python train.py --head_dim=64 --positions="learned" --attn_scale=0.125 --steps=12647
Each number is 200 + 30 x the weight over the matrix's rms, rounded and kept within 0 to 999. Layers, rows and columns count from 0.

# layer 3 MLP down, 256x1024, rms 0.111, rows 0-54, columns 0-127
165,220,244,230,101,195,242,133,241,195,156,241,189,154,183,208,260,234,244,189,193,187,183,187,198,172,196,237,175,237,211,185,192,154,177,232,225,200,222,209,189,195,171,180,181,193,213,186,171,183,205,233,285,228,204,179,208,225,255,202,240,124,189,155,158,192,203,184,225,200,220,156,235,197,152,221,255,190,186,177,197,168,191,222,208,260,204,208,226,195,145,192,203,145,265,225,233,202,232,157,231,198,229,206,204,212,173,215,186,158,202,159,216,214,242,206,210,244,207,198,195,228,213,214,193,245,194,210
234,193,201,187,209,153,197,189,217,214,165,226,246,218,178,199,143,214,174,179,176,250,263,214,180,215,126,171,189,219,229,235,185,201,238,206,168,212,131,180,259,157,207,187,155,187,167,247,142,192,204,203,210,171,181,213,256,181,252,216,206,206,176,186,201,181,215,226,221,184,227,205,201,183,233,189,277,219,191,189,229,141,212,203,202,226,195,208,151,214,196,232,185,237,175,193,185,169,169,205,216,231,178,235,152,191,191,156,170,212,208,201,202,189,195,134,171,215,174,221,185,218,185,200,243,286,187,220
198,200,196,169,197,249,235,179,166,127,225,263,194,221,235,187,210,236,148,238,226,152,183,162,237,162,145,190,212,232,199,202,205,236,193,201,251,185,186,220,231,171,212,185,150,211,254,214,200,180,211,179,244,193,194,214,187,209,240,188,228,220,201,212,184,179,221,210,121,192,202,120,200,191,196,195,184,175,217,190,202,195,179,210,235,188,177,190,173,200,216,168,189,250,160,206,239,188,229,223,254,185,165,225,203,229,180,257,218,225,169,212,193,196,227,224,227,224,211,202,223,208,193,201,126,147,217,207
182,189,164,220,167,175,227,197,187,214,177,180,241,211,219,217,206,168,140,173,218,159,218,208,160,223,201,223,202,171,216,175,222,219,209,217,215,216,208,206,155,158,165,218,230,217,303,220,149,203,232,223,246,215,196,217,188,245,212,208,171,180,255,187,192,196,162,186,191,158,184,275,119,150,142,217,238,209,129,196,212,224,221,225,207,189,191,245,151,200,173,220,187,213,136,177,267,210,233,201,210,226,190,222,266,217,229,254,233,131,208,160,163,196,199,183,163,222,184,215,182,184,213,198,215,252,218,199
166,236,193,217,237,221,177,229,182,158,190,179,202,234,243,241,188,203,219,219,202,119,211,199,228,179,234,175,224,255,199,207,223,216,171,235,158,209,220,205,223,216,222,197,188,204,152,185,200,193,242,196,160,220,227,215,176,223,206,206,187,254,196,188,198,174,220,231,222,160,205,208,240,209,199,158,230,206,202,223,168,225,224,178,277,207,187,261,250,213,232,181,220,221,242,210,205,238,152,227,210,176,169,196,120,227,232,252,250,238,170,192,186,189,191,229,240,268,220,197,217,236,247,204,215,190,169,182
180,204,187,166,208,224,208,198,206,233,199,260,205,236,237,181,257,258,245,211,205,232,156,178,210,191,206,249,263,181,223,218,154,189,251,174,212,223,228,218,211,191,198,220,181,239,204,246,196,208,240,199,215,199,202,189,175,208,184,227,223,166,201,161,211,129,159,237,231,226,183,199,193,221,166,220,197,175,230,195,225,245,229,208,248,250,194,233,204,228,185,229,196,212,184,224,188,229,194,176,236,233,214,183,161,188,207,244,154,242,172,218,212,269,220,193,177,278,201,189,195,103,246,213,218,178,192,192
250,215,219,259,216,179,164,220,226,242,167,213,186,203,220,219,163,208,205,237,206,161,234,221,218,191,241,206,283,235,204,203,167,168,223,206,211,206,226,232,207,157,189,193,200,170,119,182,255,184,189,107,224,228,175,202,237,183,194,196,169,196,182,197,184,214,207,235,151,174,168,149,174,282,174,175,190,171,170,178,225,185,214,209,181,221,184,206,205,245,175,185,204,224,156,179,190,176,157,162,221,210,213,197,195,186,245,216,173,160,188,203,172,208,241,179,209,179,189,181,206,184,160,211,224,186,206,263
244,180,156,162,193,165,220,174,179,161,140,233,155,159,179,209,230,209,215,199,170,188,175,181,188,227,160,233,229,233,169,200,161,228,165,172,216,243,269,175,254,165,202,182,185,223,177,173,199,195,229,195,247,202,201,191,195,205,191,170,157,175,175,194,130,197,198,203,197,176,214,254,266,204,193,204,218,214,201,221,198,215,196,194,195,202,192,212,213,154,208,234,198,214,168,163,206,161,191,164,188,218,201,220,183,175,227,250,230,245,192,196,157,241,150,249,251,199,187,192,238,172,197,193,163,166,172,173
213,188,170,170,246,233,221,214,197,186,153,206,172,261,184,207,190,198,194,167,175,256,201,203,182,202,136,222,210,240,146,221,224,183,216,161,239,214,190,152,205,249,178,218,186,214,209,164,203,205,209,232,217,230,213,189,146,160,220,201,193,172,193,237,231,201,220,177,186,251,215,183,202,240,193,200,134,175,210,162,192,197,226,194,242,208,211,211,200,185,195,175,206,230,209,143,225,213,210,202,214,216,197,201,236,217,267,188,223,219,204,195,223,183,147,209,185,281,207,185,206,180,186,201,179,142,185,217
196,179,221,234,195,202,209,196,180,201,174,204,187,104,179,217,205,250,299,200,220,224,179,227,196,211,223,173,212,196,220,191,209,188,212,202,225,209,175,202,226,225,162,183,213,152,199,204,209,211,198,261,193,191,222,175,134,188,214,214,216,207,202,258,212,184,176,222,231,267,200,228,200,171,169,207,209,258,177,189,242,154,219,213,207,195,202,197,223,181,184,137,184,210,217,190,137,178,191,214,205,173,224,181,269,163,158,240,236,197,204,233,141,217,212,199,208,148,182,212,157,210,134,211,223,227,194,200
193,211,223,248,233,184,234,207,173,226,244,211,177,176,219,221,224,229,255,217,215,270,154,189,225,206,230,227,224,158,206,174,185,249,244,162,218,220,239,193,201,158,195,156,220,191,184,248,192,253,208,177,244,147,196,203,232,189,254,171,165,246,231,165,213,236,241,217,233,177,186,262,164,190,170,218,283,211,184,201,185,202,179,191,163,205,201,192,215,210,205,189,201,237,212,222,177,201,158,210,203,212,204,245,189,205,182,163,216,195,188,143,172,206,157,240,170,204,224,207,194,210,199,194,193,186,205,191
228,210,157,163,174,196,241,207,253,234,209,261,271,153,235,178,229,204,207,268,218,228,208,162,209,189,172,124,183,249,201,187,223,195,160,185,244,170,218,146,210,189,188,233,188,252,238,183,204,215,211,250,187,216,217,218,216,188,199,182,210,235,214,207,202,223,197,256,184,193,205,197,208,225,159,179,192,160,226,240,214,155,197,223,192,213,190,200,177,192,229,143,190,212,198,173,204,138,202,211,191,239,167,190,201,188,195,233,150,154,197,232,171,160,200,250,229,197,223,207,166,197,233,205,199,213,207,222
212,254,233,240,217,175,183,179,235,202,148,191,278,198,204,174,202,187,206,245,269,185,218,221,218,202,212,176,185,239,190,192,219,192,179,217,216,222,188,189,218,203,178,203,223,174,130,170,189,188,123,193,213,204,224,231,123,216,216,177,217,204,199,194,194,265,240,226,208,186,191,210,238,171,222,188,237,182,172,267,229,185,250,240,147,177,214,216,193,166,185,218,200,179,207,258,256,164,187,188,234,176,181,188,172,207,184,200,180,215,166,190,210,160,245,199,142,170,238,185,196,175,227,220,127,216,196,213
211,156,200,168,221,279,195,232,263,215,198,253,211,179,225,281,203,223,253,168,177,219,230,207,206,201,200,228,235,184,189,193,173,204,237,197,189,187,190,198,196,202,221,216,205,185,213,230,188,260,147,210,190,211,196,177,184,195,177,172,169,208,230,221,212,212,230,219,200,255,196,206,205,198,193,169,261,233,217,179,191,233,208,217,234,181,222,193,199,181,167,217,197,266,183,235,198,227,225,171,201,265,189,172,255,211,168,175,200,214,192,172,203,228,233,213,191,216,212,198,213,238,195,199,227,239,217,214
180,163,160,165,180,199,215,208,276,186,178,216,168,177,189,202,172,200,129,175,270,154,151,220,222,165,216,211,231,220,227,210,231,214,171,198,197,234,176,187,231,280,178,178,255,183,177,174,156,149,134,158,169,227,240,203,236,284,172,233,231,184,183,210,188,218,254,251,231,183,250,254,175,167,280,192,141,140,169,181,189,198,218,177,275,181,222,240,241,219,167,197,204,205,196,244,207,185,203,159,251,197,234,226,171,154,173,232,224,111,184,191,193,233,190,132,240,208,185,219,178,185,191,196,216,276,206,120
199,208,212,231,239,221,169,258,223,171,223,224,189,167,199,234,196,180,246,183,209,197,244,192,227,205,193,210,236,191,184,203,169,240,154,166,175,221,192,176,217,190,168,216,263,201,238,233,195,186,221,168,152,225,215,194,235,187,150,182,198,180,187,159,244,210,194,191,193,168,191,207,157,208,216,214,183,183,244,234,173,234,189,163,161,207,178,137,163,231,223,238,203,181,250,266,204,191,219,210,211,192,216,178,213,245,171,206,266,170,174,180,189,157,200,219,180,223,183,220,234,216,212,189,158,177,206,197
209,206,220,153,203,240,236,265,223,181,208,152,183,206,194,166,212,202,163,248,179,211,186,198,173,215,221,173,149,191,202,182,172,141,135,185,190,224,165,199,163,181,187,185,182,200,147,225,264,171,153,193,206,205,202,182,223,220,244,183,190,209,150,139,231,184,204,156,207,229,228,166,197,167,189,187,187,178,204,197,198,158,253,174,178,223,219,239,177,217,232,196,197,141,237,156,213,149,204,182,233,256,182,177,198,223,232,214,231,204,175,169,158,166,203,240,145,200,202,192,219,196,186,204,187,194,259,204
207,218,201,144,173,246,182,165,225,265,192,204,235,160,196,165,232,184,202,161,176,217,193,186,186,156,200,259,180,204,192,222,193,214,243,174,212,188,194,201,241,195,191,219,171,215,149,249,179,182,171,155,213,195,171,220,217,200,196,184,184,168,226,259,234,196,164,215,208,174,213,189,185,189,173,205,201,198,182,222,217,230,220,195,193,204,200,279,196,200,151,252,198,248,170,214,224,140,230,208,219,194,224,263,199,222,241,207,153,206,181,193,171,170,198,219,125,220,178,190,211,152,202,192,164,231,198,207
173,163,196,190,265,213,168,261,266,163,182,199,157,209,234,205,246,210,251,222,210,239,204,207,206,224,200,217,184,256,201,199,214,228,211,161,219,211,224,230,203,189,205,162,208,209,155,218,193,158,182,213,202,189,195,237,164,176,214,183,189,164,160,251,134,156,183,162,176,189,223,198,237,199,218,212,155,279,187,192,178,212,148,226,202,194,199,200,267,181,237,200,217,159,185,178,200,218,177,180,167,186,189,176,237,240,236,266,173,216,190,267,181,193,212,209,165,192,166,206,177,180,198,204,192,215,206,226
260,232,118,241,181,205,235,182,201,199,200,222,261,236,206,210,172,186,229,126,244,231,160,188,219,204,190,221,179,197,189,182,278,187,194,167,192,175,193,152,272,198,193,206,194,204,131,154,185,163,166,223,214,194,229,191,225,228,207,189,189,210,221,221,166,181,223,160,218,170,202,194,186,263,190,222,161,211,204,241,197,188,186,209,251,195,227,172,226,230,147,207,203,217,197,225,174,153,137,157,167,202,222,196,194,220,218,219,201,193,216,182,239,190,211,213,151,200,175,207,244,205,199,210,186,237,184,239
197,183,213,218,216,168,178,214,200,201,183,219,204,267,196,196,207,189,127,215,234,228,206,224,198,172,208,245,218,232,201,203,255,239,211,201,213,223,247,196,203,233,171,218,231,202,190,164,203,142,160,251,208,161,229,212,180,225,216,195,191,184,195,198,178,169,232,227,198,229,205,207,185,252,182,244,234,246,240,194,158,219,148,190,172,212,187,197,156,189,226,168,223,146,210,208,201,241,152,250,165,214,199,194,212,195,237,186,245,214,209,201,249,236,199,149,220,200,209,180,177,197,200,203,188,167,181,181
163,212,225,177,143,159,222,181,212,201,221,220,197,172,165,188,222,252,202,204,145,192,224,191,218,222,170,199,214,196,172,193,205,223,244,180,208,191,183,169,193,209,205,266,229,174,213,239,237,199,195,227,202,228,228,213,238,232,224,217,213,208,219,187,209,184,245,244,179,159,186,204,230,209,202,203,192,156,243,187,202,197,210,186,185,218,203,167,211,230,188,239,215,191,200,146,219,172,182,184,216,215,215,181,123,213,250,168,144,112,222,223,203,203,168,180,195,193,176,190,172,139,194,198,153,206,183,204
224,184,181,164,236,184,210,233,161,200,185,191,145,153,225,183,189,214,149,175,270,204,148,118,203,195,250,214,220,197,170,158,198,202,174,175,199,186,232,245,202,213,239,189,187,197,223,175,189,190,194,174,185,164,164,202,137,221,229,194,175,245,200,172,223,178,175,174,175,200,180,166,212,201,192,216,189,268,215,184,236,242,250,159,201,208,211,209,178,231,220,245,203,209,142,176,211,198,207,183,182,165,220,218,177,203,202,131,257,174,233,108,232,173,211,179,230,229,190,186,185,231,170,207,253,229,208,221
258,220,198,233,238,251,169,221,198,202,217,226,240,226,211,179,247,241,179,205,249,269,182,231,157,164,178,258,168,161,198,202,148,174,232,217,199,198,221,257,141,172,247,211,212,222,164,235,216,174,163,184,227,194,196,200,217,240,213,165,167,211,217,193,248,181,164,213,241,159,199,224,261,219,229,171,248,199,172,212,206,239,221,194,146,209,189,233,205,197,162,260,188,214,237,236,197,190,218,138,226,196,225,227,205,213,253,193,146,171,202,143,208,192,189,164,234,175,225,186,170,196,208,210,196,205,164,214
181,160,164,222,176,227,133,166,201,237,227,160,245,204,250,252,265,200,177,230,218,261,220,256,177,225,242,182,245,194,185,211,223,172,213,237,316,186,184,178,217,180,181,212,243,194,135,210,166,177,232,199,202,189,220,187,257,197,242,234,243,165,164,196,173,202,190,232,177,206,191,215,265,258,212,194,250,158,186,167,194,208,207,159,211,160,183,241,275,127,172,209,195,206,220,227,178,197,197,219,227,187,185,189,174,177,234,206,129,193,156,201,229,197,208,166,175,165,203,170,150,197,180,207,251,216,225,170
203,188,177,204,233,225,258,232,201,234,191,177,166,206,166,273,169,196,184,195,210,238,196,198,186,213,220,188,203,207,235,233,203,209,228,197,203,202,195,170,236,161,194,204,307,196,175,201,233,205,214,190,224,263,199,229,286,186,181,242,229,250,195,255,203,178,171,255,223,222,225,190,264,213,178,180,217,247,138,215,191,224,164,239,211,189,214,208,138,186,181,216,198,214,195,234,200,187,181,214,189,182,206,212,152,199,222,210,232,202,234,138,214,203,201,254,226,200,219,214,196,190,221,231,228,231,150,239
231,179,171,214,135,216,250,178,232,206,221,200,218,217,198,234,189,233,205,178,97,217,249,174,178,213,186,214,159,168,199,234,155,179,211,200,196,180,171,254,205,211,197,184,229,216,248,200,152,217,246,168,166,208,211,185,192,197,218,199,210,117,198,232,239,219,248,198,178,263,218,172,180,292,122,178,180,222,165,168,197,191,229,195,226,218,218,179,168,210,209,213,205,206,171,217,206,202,204,179,209,230,232,194,201,203,189,169,238,210,171,208,206,218,191,201,231,245,226,230,147,206,159,212,182,198,255,262
148,225,186,201,186,204,233,206,260,164,185,205,244,213,161,207,159,175,285,166,185,192,253,174,183,215,198,221,158,188,160,183,260,176,220,241,185,201,228,203,208,149,254,173,203,234,189,202,170,221,219,155,213,169,196,191,233,185,221,234,179,202,235,217,169,219,175,157,202,194,195,170,212,116,191,192,232,200,192,181,196,169,204,149,164,194,189,211,178,164,215,177,214,174,151,162,195,211,256,210,152,168,177,183,210,213,183,191,243,240,177,182,200,236,209,194,147,223,199,202,207,159,205,209,193,171,212,196
206,206,204,174,160,219,258,226,241,171,212,184,179,222,283,168,212,209,211,154,192,157,184,174,166,198,243,162,191,166,177,176,214,257,219,209,233,201,232,257,232,180,159,232,256,209,175,225,173,236,254,227,193,144,210,213,198,225,222,249,209,217,230,245,249,212,174,158,179,180,213,160,178,256,178,168,243,250,205,225,161,188,191,204,204,161,217,212,211,183,186,181,201,157,206,235,206,239,293,167,158,182,213,211,238,184,174,185,149,184,182,193,179,188,192,192,195,213,213,182,222,215,218,203,137,169,150,192
240,215,176,161,154,248,228,161,175,197,208,206,137,181,156,233,163,187,257,276,196,148,228,192,226,219,209,160,202,184,172,218,209,177,178,191,146,184,161,207,205,198,179,148,198,191,225,151,211,190,174,198,196,142,174,196,178,226,198,211,182,207,174,206,172,229,168,243,224,187,205,202,218,149,167,210,207,215,241,237,201,190,202,236,117,210,204,187,196,197,191,220,216,246,183,136,169,155,197,237,147,176,202,181,214,251,182,189,130,224,205,205,161,179,224,122,192,154,251,206,178,197,187,210,218,199,193,252
196,198,205,188,220,206,159,224,204,114,230,176,116,219,202,236,246,167,214,177,129,195,214,173,220,248,146,219,194,201,214,226,172,134,205,169,215,196,181,154,272,186,220,216,174,184,192,208,197,214,257,189,135,140,200,187,206,203,178,219,197,155,196,212,176,202,188,139,167,184,183,193,221,194,177,224,222,198,168,224,196,185,255,226,159,218,197,221,205,162,230,181,198,232,222,207,136,235,167,210,167,210,168,192,186,224,200,207,183,212,202,179,199,213,203,209,178,208,239,183,233,260,194,189,190,226,205,202
210,211,221,195,168,262,185,275,230,201,167,197,185,191,195,218,194,228,176,227,204,160,279,174,201,248,222,195,195,194,195,238,128,161,183,168,219,209,241,167,172,196,200,195,182,200,148,243,175,255,222,202,163,194,221,212,193,214,235,178,212,176,198,203,199,207,176,134,247,199,242,188,191,182,227,213,159,156,241,173,172,191,171,154,194,178,193,200,174,197,224,139,214,195,221,210,167,181,207,237,138,232,225,229,224,195,219,222,176,181,233,247,197,206,216,173,269,154,199,202,193,182,173,207,209,150,198,157
229,158,220,220,181,178,199,224,195,175,263,211,182,275,181,227,159,184,204,191,174,206,162,159,226,170,188,191,231,121,171,175,255,194,222,149,186,198,183,221,135,176,193,190,175,256,175,148,176,219,207,198,246,172,212,164,187,185,129,186,187,168,201,218,240,219,199,155,222,195,204,213,240,175,191,212,187,260,198,224,271,175,226,212,198,194,205,229,175,219,136,163,195,221,188,185,212,185,218,171,145,210,176,184,214,257,168,211,152,161,219,151,219,226,222,166,182,256,203,188,208,187,243,209,205,229,214,146
147,184,242,167,209,131,232,186,229,222,199,215,108,183,214,186,204,205,171,229,194,198,199,207,193,234,194,168,222,209,213,192,188,143,218,131,227,171,170,173,174,217,211,126,184,190,188,119,246,175,225,178,223,172,179,189,208,197,223,167,177,171,197,215,254,224,227,193,188,217,168,214,183,210,206,183,151,146,195,183,197,190,201,167,172,199,181,168,170,199,192,207,208,209,158,241,215,160,212,178,147,204,207,203,174,180,245,190,213,216,214,185,165,169,162,175,185,237,187,196,171,201,213,219,219,190,211,122
222,139,170,171,174,210,223,223,175,223,208,190,194,221,182,233,158,185,231,198,229,204,244,241,204,211,247,213,181,216,175,182,226,175,175,218,216,218,180,219,188,207,243,232,181,215,187,189,203,178,236,216,199,215,202,220,187,194,172,199,202,175,158,228,160,181,241,173,226,215,207,190,260,187,261,209,239,271,222,263,240,235,211,197,181,221,217,195,166,190,197,196,200,208,215,152,208,221,205,227,174,257,204,186,210,192,193,199,251,217,236,269,263,224,193,193,189,200,154,179,205,194,226,188,263,274,202,203
219,219,200,192,261,157,134,152,210,163,209,247,161,179,229,189,166,188,138,183,233,140,171,191,205,188,214,230,178,222,216,164,214,224,203,180,164,202,173,208,209,176,199,177,195,180,148,176,236,142,273,215,138,164,209,199,268,183,195,244,196,189,214,216,213,151,216,149,171,197,177,168,214,218,185,183,137,183,226,153,174,153,191,213,156,208,202,229,240,211,230,171,186,187,211,262,202,234,211,243,158,158,196,182,245,174,179,232,116,213,238,174,202,220,153,262,219,154,213,193,175,223,189,207,208,135,199,177
226,230,211,203,137,198,195,204,149,161,199,219,235,182,210,232,189,218,232,148,205,217,187,196,192,190,160,240,231,169,211,173,218,195,212,185,186,232,166,230,241,184,224,241,208,210,170,235,171,203,159,181,222,188,190,225,127,221,161,173,184,206,241,227,209,242,206,228,215,232,189,199,221,144,237,203,180,255,175,208,247,191,226,254,202,194,198,166,158,195,208,214,189,211,197,258,181,208,219,177,205,239,174,226,257,202,178,177,243,176,185,192,184,186,202,177,170,204,204,196,219,200,207,196,274,236,227,171
187,251,182,200,125,179,205,178,147,229,209,203,240,213,123,216,222,179,196,236,198,193,251,242,210,202,219,174,168,190,187,216,121,215,246,176,205,185,199,206,239,216,210,187,193,243,196,215,216,198,189,261,233,225,220,205,189,177,185,217,214,253,149,232,161,184,223,213,201,219,224,185,191,187,243,192,185,197,223,268,243,150,257,177,234,240,180,175,255,202,218,204,217,184,237,194,221,200,235,191,258,235,222,252,230,188,241,206,213,182,165,214,183,198,178,215,164,218,178,204,161,183,198,175,192,188,170,216
187,192,161,206,197,205,207,194,205,265,173,159,188,191,227,187,221,167,158,246,219,306,237,215,195,154,221,236,221,220,197,180,174,219,185,188,217,172,176,202,202,198,186,199,206,203,226,217,219,189,227,165,215,214,223,201,198,160,215,167,193,183,221,195,209,168,159,202,174,241,187,137,194,160,188,186,161,131,172,192,161,218,199,234,193,207,211,189,222,254,132,240,219,207,276,183,192,243,190,220,229,216,194,152,193,184,179,156,201,142,183,244,206,201,155,179,233,192,184,185,188,181,182,187,207,229,191,159
179,212,194,166,181,218,222,179,203,155,217,228,189,209,224,201,235,181,211,212,181,122,205,175,189,173,246,158,226,183,195,166,207,160,168,210,154,207,140,222,175,196,170,195,178,193,182,183,195,228,169,211,223,178,216,228,215,189,203,212,190,206,177,183,238,159,178,95,222,188,214,186,187,192,188,218,202,239,162,220,248,224,220,170,153,222,222,170,185,177,232,222,213,191,212,131,197,188,207,148,204,204,192,180,232,219,168,148,246,134,192,204,185,220,241,209,225,199,140,210,198,230,181,211,195,202,205,255
190,190,210,202,196,204,146,174,186,208,209,213,214,238,205,209,163,211,219,289,154,210,223,239,208,177,247,170,153,245,220,197,209,195,206,233,153,172,134,213,126,234,159,188,195,215,269,163,225,189,215,232,175,243,193,210,223,250,186,183,181,225,186,171,160,236,214,213,178,213,192,234,216,229,258,228,223,226,236,213,206,220,235,236,215,186,188,252,232,238,222,189,196,211,295,243,250,246,279,123,158,212,200,178,231,210,176,239,164,206,185,218,244,188,221,203,177,188,213,208,113,218,230,198,249,184,225,179
183,238,261,176,165,196,194,187,213,212,176,145,162,208,158,202,194,200,229,212,172,192,240,175,210,180,234,225,207,239,193,210,200,193,177,177,164,132,220,142,205,182,191,200,197,174,181,228,213,201,145,230,199,225,201,206,117,211,202,173,192,175,221,242,132,219,181,161,192,199,196,199,210,215,198,220,241,230,222,239,227,163,195,225,186,189,201,141,135,234,195,135,203,209,217,219,190,175,231,232,208,210,196,229,156,164,205,176,195,179,165,224,205,170,190,196,209,202,196,192,186,205,215,207,189,212,176,230
195,181,229,228,217,218,193,174,177,221,174,247,267,238,246,193,217,234,147,137,152,155,168,221,213,227,163,165,191,177,186,185,199,204,172,197,200,223,196,171,178,210,224,164,207,196,229,235,149,228,224,167,193,198,215,192,255,225,194,209,206,203,178,200,170,140,181,261,183,209,183,182,194,236,161,188,219,196,166,243,214,208,237,190,196,199,213,178,201,204,167,137,216,229,149,212,204,288,172,186,244,168,177,211,139,226,206,220,186,194,225,266,217,197,129,142,196,133,198,202,167,215,214,200,174,211,227,189
208,163,170,193,169,193,193,257,203,187,208,203,197,167,187,175,212,208,230,158,195,138,221,225,181,218,197,168,152,228,220,160,149,200,173,210,199,207,196,212,232,147,202,212,243,166,184,255,183,209,163,231,202,174,229,206,199,230,197,199,223,165,177,249,191,178,167,155,203,204,213,180,200,182,202,194,133,149,237,162,184,231,223,165,122,179,198,155,143,221,144,168,196,217,171,198,132,164,200,165,225,192,231,231,231,116,208,246,161,204,166,223,194,207,203,160,128,209,222,226,203,168,209,193,247,182,177,212
207,201,231,230,244,189,174,189,190,216,180,242,215,121,240,214,182,208,252,137,208,175,233,183,224,195,167,157,202,245,213,218,222,155,174,283,242,198,242,189,202,167,227,149,214,261,249,271,241,159,236,205,132,177,197,210,285,178,196,209,225,198,253,250,206,280,193,245,165,165,194,250,264,189,211,170,259,107,174,191,211,206,236,210,204,224,220,126,189,204,233,205,184,227,234,282,187,202,185,181,224,223,206,186,182,193,196,206,158,275,197,260,175,219,210,231,241,189,182,223,199,185,199,217,209,201,194,152
175,239,185,199,194,268,122,191,236,254,211,225,211,187,249,217,180,183,240,142,246,184,209,243,186,227,199,153,181,204,193,183,184,169,200,169,213,202,159,209,192,223,223,236,208,196,253,148,188,192,241,212,226,216,226,206,246,218,280,201,213,246,206,171,214,121,178,193,223,191,214,206,206,224,165,192,209,245,185,197,152,250,162,214,205,197,203,141,176,193,194,242,207,230,169,145,189,162,246,213,201,184,187,239,219,167,174,143,221,175,201,159,236,209,216,181,234,169,185,224,211,150,187,194,234,148,205,210
199,193,178,189,188,188,228,182,208,169,219,216,196,190,200,180,169,228,152,218,243,163,162,191,233,156,141,195,245,242,216,179,123,201,181,221,216,203,211,179,202,174,166,176,145,213,159,231,212,159,192,157,197,210,181,187,249,197,200,218,213,180,187,260,209,239,185,205,208,220,216,170,201,173,181,209,195,177,150,200,180,244,185,200,202,179,220,189,212,197,171,219,195,178,205,146,171,225,216,196,204,197,209,233,190,179,208,129,223,176,182,153,201,181,165,177,165,227,207,185,213,216,163,193,223,213,181,152
221,250,147,169,192,186,174,172,183,216,202,223,212,178,195,149,180,196,132,167,189,184,248,180,195,234,163,241,164,173,230,178,227,224,192,192,165,195,189,207,153,188,196,154,168,146,182,179,212,252,209,195,251,185,186,207,162,173,208,234,187,218,161,262,226,189,245,268,189,231,222,185,167,170,219,167,153,128,182,212,211,211,148,206,235,208,193,217,206,182,193,221,186,199,192,184,228,240,214,181,142,232,210,163,201,213,144,246,288,243,210,170,217,238,183,199,129,208,241,214,230,223,189,191,255,179,172,260
200,227,181,236,182,254,153,158,180,171,213,240,182,188,197,159,228,236,162,190,146,204,135,246,164,199,200,179,196,207,209,188,223,233,191,177,198,179,228,202,197,201,173,193,242,205,202,178,238,198,142,213,219,207,200,214,227,194,160,196,208,219,258,202,200,148,246,196,186,209,210,215,199,217,212,203,180,223,167,169,189,134,151,188,176,189,187,243,165,210,179,176,194,190,222,172,221,146,179,201,208,174,200,172,263,111,191,203,151,178,174,162,208,214,190,168,209,203,137,207,163,240,183,184,198,152,220,213
191,187,193,195,234,269,226,216,177,185,189,219,194,182,208,209,188,184,220,118,190,187,206,203,210,215,168,213,153,235,233,172,234,224,175,179,215,162,222,171,198,202,171,220,216,156,149,180,218,211,190,191,203,200,189,178,158,197,225,193,185,143,219,161,149,213,232,169,185,195,172,202,193,191,108,187,218,155,242,207,142,158,168,174,178,234,217,206,177,226,188,213,209,226,213,199,150,202,209,226,203,166,207,177,136,199,189,140,193,169,171,159,222,206,205,212,205,209,244,207,221,189,195,185,173,175,167,168
247,206,238,210,210,234,189,165,193,185,191,252,160,151,213,136,218,202,197,141,212,214,183,200,205,242,162,221,226,184,204,187,151,221,202,194,216,167,229,135,205,202,188,200,294,161,230,192,223,175,182,241,218,205,204,192,221,221,233,194,181,162,190,230,183,183,187,199,214,181,186,211,133,190,233,168,156,170,191,179,227,200,179,197,181,184,229,227,212,167,202,185,190,233,162,223,243,181,234,187,173,155,197,185,262,253,216,212,212,226,164,207,198,243,230,183,206,166,196,198,183,186,201,221,206,190,168,267
211,237,225,220,235,208,162,127,201,231,133,235,275,226,240,205,240,223,213,177,131,224,170,192,240,194,214,254,192,215,169,222,128,243,200,210,223,150,231,178,217,211,182,130,247,179,204,194,224,176,187,203,122,221,186,214,263,161,181,208,174,205,183,209,198,150,201,220,186,208,229,204,257,247,214,204,203,202,195,172,185,234,189,185,210,200,204,169,234,186,173,228,202,218,188,240,155,225,200,156,233,216,189,194,251,198,180,250,146,242,236,223,233,208,201,233,237,185,170,193,172,229,224,201,186,233,206,180
170,227,193,225,202,177,120,187,139,237,167,181,230,203,211,206,201,206,142,149,170,202,179,242,186,131,221,195,203,216,209,245,197,172,126,222,195,201,207,154,195,216,220,175,157,221,207,173,180,209,222,263,179,165,211,221,161,151,185,195,247,216,230,188,163,186,163,183,239,227,191,139,200,157,226,193,251,273,193,162,225,222,169,240,153,204,183,150,138,238,203,231,204,200,230,235,192,201,161,194,151,211,202,228,227,211,205,124,277,214,225,234,182,177,189,223,189,223,205,204,188,207,225,199,157,185,217,209
244,228,207,189,175,204,222,184,193,184,170,175,230,191,186,248,192,204,264,211,238,192,174,252,192,200,206,167,227,197,211,192,152,237,212,195,252,207,225,190,178,177,226,206,226,199,233,187,194,147,211,151,234,236,181,200,157,197,198,227,213,212,196,151,192,239,228,186,202,251,210,185,210,77,211,235,195,181,165,181,216,178,235,199,200,148,192,188,203,229,243,222,202,266,203,192,220,178,209,166,269,191,195,219,205,181,177,135,223,260,198,221,122,232,221,174,259,228,201,184,178,185,154,182,195,241,195,175
205,194,218,166,196,206,212,172,230,234,216,246,191,180,187,213,109,209,176,212,175,184,222,201,245,175,206,222,201,196,156,201,218,251,233,214,178,185,216,189,210,150,194,192,181,258,204,169,183,242,192,296,196,189,181,197,223,162,155,189,201,208,166,163,167,222,240,166,230,166,163,171,201,201,193,176,197,227,166,179,208,169,169,234,209,176,208,214,231,170,191,247,198,173,165,119,214,220,178,184,193,175,198,216,182,199,201,214,184,147,236,129,243,197,244,226,238,203,199,194,188,161,225,192,184,219,203,148